Weights of a small transformer language model.
Architecture: rotary positions, no biases in attention or MLP.
Each number is 50 + 15 x the weight over its row's rms, rounded and kept within 0 to 99. Layers, rows and columns count from 0. The size before them is the row's rms in percent of the matrix's.

# layer 5 MLP down (transposed), 704x256, rms 0.0769, rows 204-237, columns 160-191
107:99 63 66 76 55 57 37 41 48 61 73 50 51 72 63 73 70 46 68 65 69 65 37 69 49 52 68 57 56 39 53 60
104:54 62 51 53 40 60 61 45 34 44 69 58 72 57 20 29 44 51 42 51 65 39 50 37 33 41 47 46 41 52 67 40
104:83 31 41 60 46 51 51 00 58 45 75 64 28 42 24 52 58 45 35 54 55 45 47 60 50 44 50 76 69 71 56 65
109:49 50 55 55 36 48 18 62 35 27 48 69 41 67 55 51 49 41 61 43 42 37 37 33 62 28 56 29 52 67 38 30
095:45 28 33 46 70 54 66 69 32 23 65 55 41 49 38 35 60 31 72 68 55 33 66 35 41 42 32 17 45 68 49 65
095:73 55 56 62 40 43 39 40 71 41 42 50 32 64 31 63 68 34 39 44 46 47 44 55 78 41 35 61 45 64 48 70
102:65 45 63 42 56 40 67 47 58 41 74 61 50 85 73 50 74 51 70 26 45 67 81 39 60 44 20 32 52 83 34 45
105:41 65 41 27 55 41 46 42 62 77 26 81 68 42 63 66 54 38 32 45 49 28 66 37 65 56 66 71 43 37 53 40
107:70 78 46 63 54 72 42 33 39 46 10 49 44 37 29 38 69 35 49 28 65 37 25 64 57 49 57 32 50 46 58 23
100:41 42 61 54 13 53 62 35 24 16 83 73 47 48 66 49 58 45 58 55 32 63 58 50 48 58 69 57 56 49 63 40
101:54 59 53 41 48 44 44 63 43 78 74 00 57 21 68 42 88 51 66 32 60 24 71 62 50 68 51 38 39 60 63 57
096:56 67 46 79 34 34 47 31 60 44 51 21 45 30 33 62 38 47 35 39 45 47 63 62 47 59 45 62 60 51 39 67
102:62 43 45 28 68 58 42 52 39 55 45 58 50 29 44 99 60 62 59 58 57 59 45 60 52 71 61 55 68 71 75 62
095:31 50 45 28 26 52 36 30 58 28 30 41 54 51 33 38 67 69 52 60 71 40 57 62 27 47 52 47 64 46 70 32
094:48 45 16 52 44 74 29 57 63 66 25 46 45 69 57 59 66 66 49 53 45 74 68 45 56 35 52 47 38 55 37 39
105:48 60 61 62 44 65 51 43 40 20 63 35 43 40 54 52 50 56 58 41 86 41 47 48 59 45 30 72 50 49 51 43
101:42 62 48 84 56 50 56 50 57 64 69 28 75 58 76 48 45 70 74 46 56 56 19 45 44 51 60 54 54 53 40 84
101:39 61 25 55 60 73 47 25 64 53 58 56 67 72 39 65 38 63 35 49 87 53 53 63 50 35 83 46 45 59 55 17
097:73 60 48 32 49 63 48 53 59 67 74 58 41 62 76 67 48 62 35 49 53 69 20 62 40 59 42 35 40 52 61 65
106:61 18 59 38 67 51 53 53 48 79 50 55 44 59 61 46 64 59 67 42 47 63 45 70 24 58 23 41 44 55 50 65
099:37 53 31 46 56 64 55 54 67 28 30 00 39 39 52 63 62 59 76 55 61 62 59 79 71 64 57 43 72 38 47 20
097:35 49 58 66 22 57 59 69 74 63 64 99 67 40 37 52 87 55 44 73 56 54 45 51 62 27 50 38 52 53 68 14
097:47 69 63 48 42 60 43 33 61 43 26 41 56 41 69 47 47 55 41 58 29 31 48 57 53 64 43 47 83 58 42 53
098:48 66 71 40 13 64 47 86 73 56 46 96 37 50 80 49 44 37 51 38 24 52 51 55 33 65 38 36 92 45 28 47
098:67 65 34 44 62 47 35 32 72 57 48 24 40 35 49 54 47 39 32 43 18 57 55 49 34 41 61 28 64 21 31 74
099:57 64 60 40 77 58 46 20 38 68 47 51 39 61 53 44 49 33 35 55 44 52 40 36 53 49 78 73 71 65 53 39
093:59 60 60 74 32 19 52 15 51 51 45 30 50 68 28 58 52 72 62 51 55 62 58 65 32 30 53 73 55 30 47 59
096:34 51 53 54 67 29 58 19 29 56 12 49 58 49 59 53 47 60 69 40 32 72 53 52 39 40 44 65 42 47 40 87
103:22 42 53 69 41 37 61 48 47 74 59 90 51 47 44 36 64 61 37 61 55 36 46 28 45 45 71 51 25 48 52 71
105:27 49 58 55 63 58 63 76 55 49 68 74 67 34 69 31 34 59 35 44 28 23 31 59 31 42 79 58 70 24 33 70
101:67 80 71 67 51 61 65 56 37 39 56 14 43 58 25 51 27 51 60 46 16 74 52 54 48 58 30 64 54 32 55 29
103:52 48 43 50 39 55 56 59 41 44 47 94 44 47 41 69 36 47 46 67 40 29 60 44 45 46 49 19 35 31 61 36
102:60 68 33 51 69 68 63 45 50 67 65 25 44 16 39 12 55 42 20 40 64 02 41 58 82 28 52 18 48 76 20 44
098:61 61 58 60 42 56 48 32 42 39 38 35 34 58 70 80 53 57 39 48 22 42 58 27 75 62 36 54 44 38 68 14
# layer 5 MLP gate, 704x256, rms 0.126, rows 205-237, columns 160-191
099:50 29 57 57 52 44 41 46 46 40 73 49 42 66 48 55 32 52 68 70 35 64 75 35 40 59 46 73 51 18 68 80
097:87 32 29 52 43 54 52 37 50 47 45 34 39 34 70 55 53 15 49 76 55 46 17 21 54 52 40 02 54 58 47 29
112:67 41 66 72 66 57 62 66 55 43 47 31 66 58 47 50 52 31 32 38 43 28 54 54 59 42 32 53 23 52 47 58
099:49 39 53 76 70 43 52 26 44 55 40 45 57 80 60 41 63 70 50 59 72 58 67 61 56 54 33 81 51 38 57 51
094:57 60 51 34 57 59 63 45 64 31 58 63 25 56 51 69 38 46 41 74 52 43 66 34 29 54 69 45 34 09 57 55
103:40 76 54 37 00 59 92 49 51 44 34 76 28 50 70 33 50 44 69 84 31 58 64 58 76 67 50 54 70 55 39 61
099:56 62 38 48 63 37 65 55 50 33 35 51 40 34 47 56 55 68 51 75 26 26 72 71 48 72 36 33 64 69 29 76
110:54 54 35 38 54 61 41 45 63 56 45 68 38 67 39 53 56 52 63 38 54 45 50 40 50 52 42 52 63 47 41 99
104:53 79 54 34 51 25 47 47 46 62 46 43 52 42 51 45 61 51 71 68 65 44 36 68 33 55 47 54 35 77 59 65
101:43 34 71 61 46 19 55 60 54 46 43 49 49 47 55 23 36 47 53 43 35 92 52 17 57 34 53 48 48 35 36 34
098:51 04 29 53 60 45 55 35 57 50 37 43 50 17 57 48 33 51 53 54 62 44 57 55 49 39 41 49 83 32 74 71
097:72 61 36 52 32 38 37 81 35 66 44 28 51 54 62 55 51 29 58 38 61 42 41 58 65 32 50 35 52 80 45 76
105:61 62 55 51 51 51 49 66 19 58 69 71 62 51 57 85 55 85 42 37 48 51 60 45 10 66 56 24 33 63 39 54
097:84 58 59 49 62 56 64 51 40 63 59 36 63 30 56 75 75 71 79 31 39 54 42 31 44 48 24 26 33 38 39 71
106:61 70 34 57 30 52 33 50 20 47 47 38 58 36 57 57 65 64 46 28 41 40 54 60 37 48 72 58 56 49 30 38
095:46 72 43 74 47 63 32 43 72 53 64 60 62 36 83 50 81 54 72 57 58 62 51 55 44 37 34 32 49 23 37 69
096:70 31 42 34 19 48 23 56 47 42 47 69 41 53 63 43 40 35 36 48 24 61 32 67 60 56 63 64 43 61 49 50
083:79 35 33 64 33 53 53 47 34 56 49 37 43 44 62 72 48 52 63 50 44 40 84 69 49 22 56 12 53 56 35 43
099:41 48 50 53 48 61 48 48 29 42 45 56 46 51 48 40 53 53 44 39 54 70 61 16 59 28 43 55 48 33 29 40
096:58 35 53 36 47 38 41 46 64 70 19 47 44 58 68 51 57 83 58 87 50 09 51 53 44 37 72 52 39 51 24 61
100:43 80 33 56 35 53 58 43 61 46 30 43 63 23 40 66 43 62 71 65 53 40 48 54 76 51 54 47 42 30 75 54
109:66 43 62 32 06 40 54 68 47 53 34 31 41 23 50 63 32 55 62 38 52 62 56 16 60 48 42 52 66 49 39 34
098:52 49 31 53 63 69 49 22 50 74 41 61 61 38 53 63 58 57 41 92 27 53 55 24 75 69 48 39 62 31 44 46
089:49 62 41 64 38 05 41 42 67 39 44 60 34 39 65 70 27 67 43 50 41 70 65 48 59 52 21 62 32 33 32 59
101:25 49 40 35 36 52 80 28 62 22 25 46 53 35 58 43 67 53 49 44 40 33 64 30 31 22 72 57 63 33 27 42
095:39 28 55 37 52 41 27 64 69 34 31 61 32 45 86 61 39 47 44 47 44 58 44 62 28 43 52 66 47 35 45 40
093:55 51 61 53 57 37 27 57 79 39 60 58 17 04 57 65 53 63 59 39 55 68 45 61 47 64 44 46 40 52 61 42
103:43 60 59 55 43 37 49 46 64 54 39 60 45 36 57 38 67 58 30 62 52 35 17 27 55 52 69 44 25 34 75 94
111:50 52 68 48 62 37 62 77 39 27 54 39 54 35 82 56 34 38 72 42 39 22 49 44 65 71 55 81 74 60 21 68
097:40 55 44 46 43 45 74 71 21 50 20 46 50 34 70 73 58 61 26 73 36 55 60 26 61 43 68 57 67 55 37 59
106:52 48 53 37 49 57 38 50 61 40 42 65 32 80 44 53 43 49 43 31 20 63 40 37 55 46 58 42 41 74 50 30
096:57 39 73 61 54 56 42 72 50 52 54 49 82 48 36 30 26 69 48 50 26 59 67 61 46 55 45 53 56 36 37 47
096:27 47 42 83 42 40 56 66 47 45 48 53 36 55 73 47 24 77 54 65 50 40 73 59 87 49 75 22 32 63 35 37
# layer 5 MLP up, 704x256, rms 0.136, rows 205-237, columns 160-191
107:35 54 29 47 58 57 54 65 28 39 72 63 24 38 65 53 26 40 45 62 52 74 70 48 56 69 71 88 44 36 71 62
100:43 44 49 29 31 40 71 82 39 52 35 57 34 54 83 28 29 46 34 46 45 30 66 49 51 50 38 41 33 35 42 42
115:38 62 63 50 62 70 59 53 57 35 30 26 32 61 62 53 39 53 75 57 35 31 34 31 40 35 38 65 62 64 67 70
101:42 75 63 28 49 68 40 56 15 59 31 41 38 54 54 35 38 65 63 45 45 49 40 60 44 51 61 28 69 78 59 48
096:44 35 50 47 59 39 55 53 86 54 69 26 73 60 58 45 44 66 38 58 49 53 28 41 56 65 30 54 63 63 38 39
103:65 59 54 58 57 58 35 71 47 48 51 31 72 52 42 37 12 53 69 40 67 51 60 34 29 19 68 42 54 61 44 28
101:39 40 53 33 60 38 55 14 64 65 56 30 50 46 36 38 53 44 36 56 43 69 76 53 70 57 66 51 60 61 46 35
110:37 75 59 47 26 37 52 51 28 53 48 66 52 20 69 55 17 69 73 40 38 31 53 54 56 27 43 43 69 43 60 48
102:35 53 34 51 43 51 56 66 22 80 46 89 73 55 29 63 58 50 74 56 36 47 38 34 55 90 27 42 50 72 52 47
099:72 52 36 47 58 58 50 71 56 71 77 43 39 32 52 54 62 51 21 45 62 50 44 49 51 36 50 42 29 47 53 73
100:60 36 54 29 38 23 47 49 57 45 55 55 45 39 28 37 39 48 43 39 38 62 37 61 50 44 43 62 58 53 44 37
095:30 61 31 45 48 34 51 40 38 47 43 45 28 62 56 66 63 41 57 40 24 48 69 32 38 49 46 56 33 44 30 50
103:28 54 54 28 47 57 66 47 46 41 32 63 58 40 45 70 33 43 44 58 42 30 29 04 26 24 55 38 49 30 45 69
095:27 53 32 36 27 31 57 55 51 27 66 50 47 40 32 55 14 47 56 50 37 63 60 41 59 47 67 72 43 30 71 66
098:47 72 41 60 31 40 62 64 45 21 55 39 66 85 49 16 65 44 63 64 35 60 66 44 65 45 48 55 59 51 70 64
101:58 33 15 34 61 51 48 77 65 45 13 77 42 63 50 70 54 45 30 47 49 74 64 35 47 49 61 73 74 53 34 42
098:44 38 84 38 61 52 47 63 47 56 48 39 80 40 32 48 41 33 47 51 48 63 17 45 57 66 41 49 57 61 61 80
081:36 55 62 51 64 73 49 83 62 65 28 66 54 36 50 80 65 81 30 66 34 42 56 51 71 52 41 13 51 59 50 40
096:73 30 74 51 50 27 52 49 47 57 65 30 38 45 65 49 56 74 56 56 73 81 58 38 55 57 33 35 44 71 36 24
095:61 60 51 38 63 62 21 24 46 53 45 64 33 30 04 69 44 57 70 56 24 16 57 34 42 51 38 47 79 63 27 32
099:29 66 74 26 49 70 56 49 47 39 53 65 80 22 65 50 64 35 88 49 63 37 42 49 39 61 58 50 60 50 51 53
103:74 38 50 30 76 42 67 56 40 55 44 42 73 52 60 63 45 16 88 58 24 40 70 39 21 67 44 68 38 45 71 45
096:61 54 49 62 64 78 39 43 50 17 33 39 61 40 65 39 48 39 49 65 61 68 44 45 49 52 63 38 80 68 55 27
100:43 42 66 47 47 67 25 40 52 35 52 37 41 35 24 59 57 68 54 63 38 47 40 58 43 54 55 67 41 43 61 68
105:73 34 50 15 53 33 56 46 37 46 49 54 56 56 45 66 28 70 47 59 59 73 57 36 43 41 53 53 43 21 70 55
094:45 42 41 56 65 43 56 52 49 63 76 78 42 31 44 60 35 51 36 29 52 50 46 32 44 37 35 43 42 62 51 63
089:60 68 60 60 49 55 42 52 60 37 55 64 38 35 63 62 38 39 27 34 44 41 51 61 48 60 43 35 63 63 29 70
103:82 38 51 59 66 44 19 47 67 46 33 37 53 46 47 65 28 59 64 58 89 83 58 74 56 63 49 43 39 45 45 44
104:79 35 33 68 38 44 44 48 68 53 43 67 64 58 32 33 43 27 32 33 45 41 54 33 41 70 26 52 34 24 42 59
099:92 60 55 51 41 53 80 30 47 33 36 54 48 09 28 32 38 38 52 65 45 49 46 25 51 33 55 65 50 63 62 84
102:48 57 43 48 32 39 59 73 41 49 62 57 32 37 61 32 47 61 57 54 64 65 69 52 48 51 69 52 63 48 27 55
090:56 54 41 84 61 48 52 53 47 38 60 32 23 52 36 66 39 60 46 48 44 64 42 69 51 56 39 63 56 40 32 64
091:53 30 48 86 51 69 44 68 46 68 23 47 70 60 48 50 42 66 47 40 54 42 32 45 18 35 40 50 52 28 44 60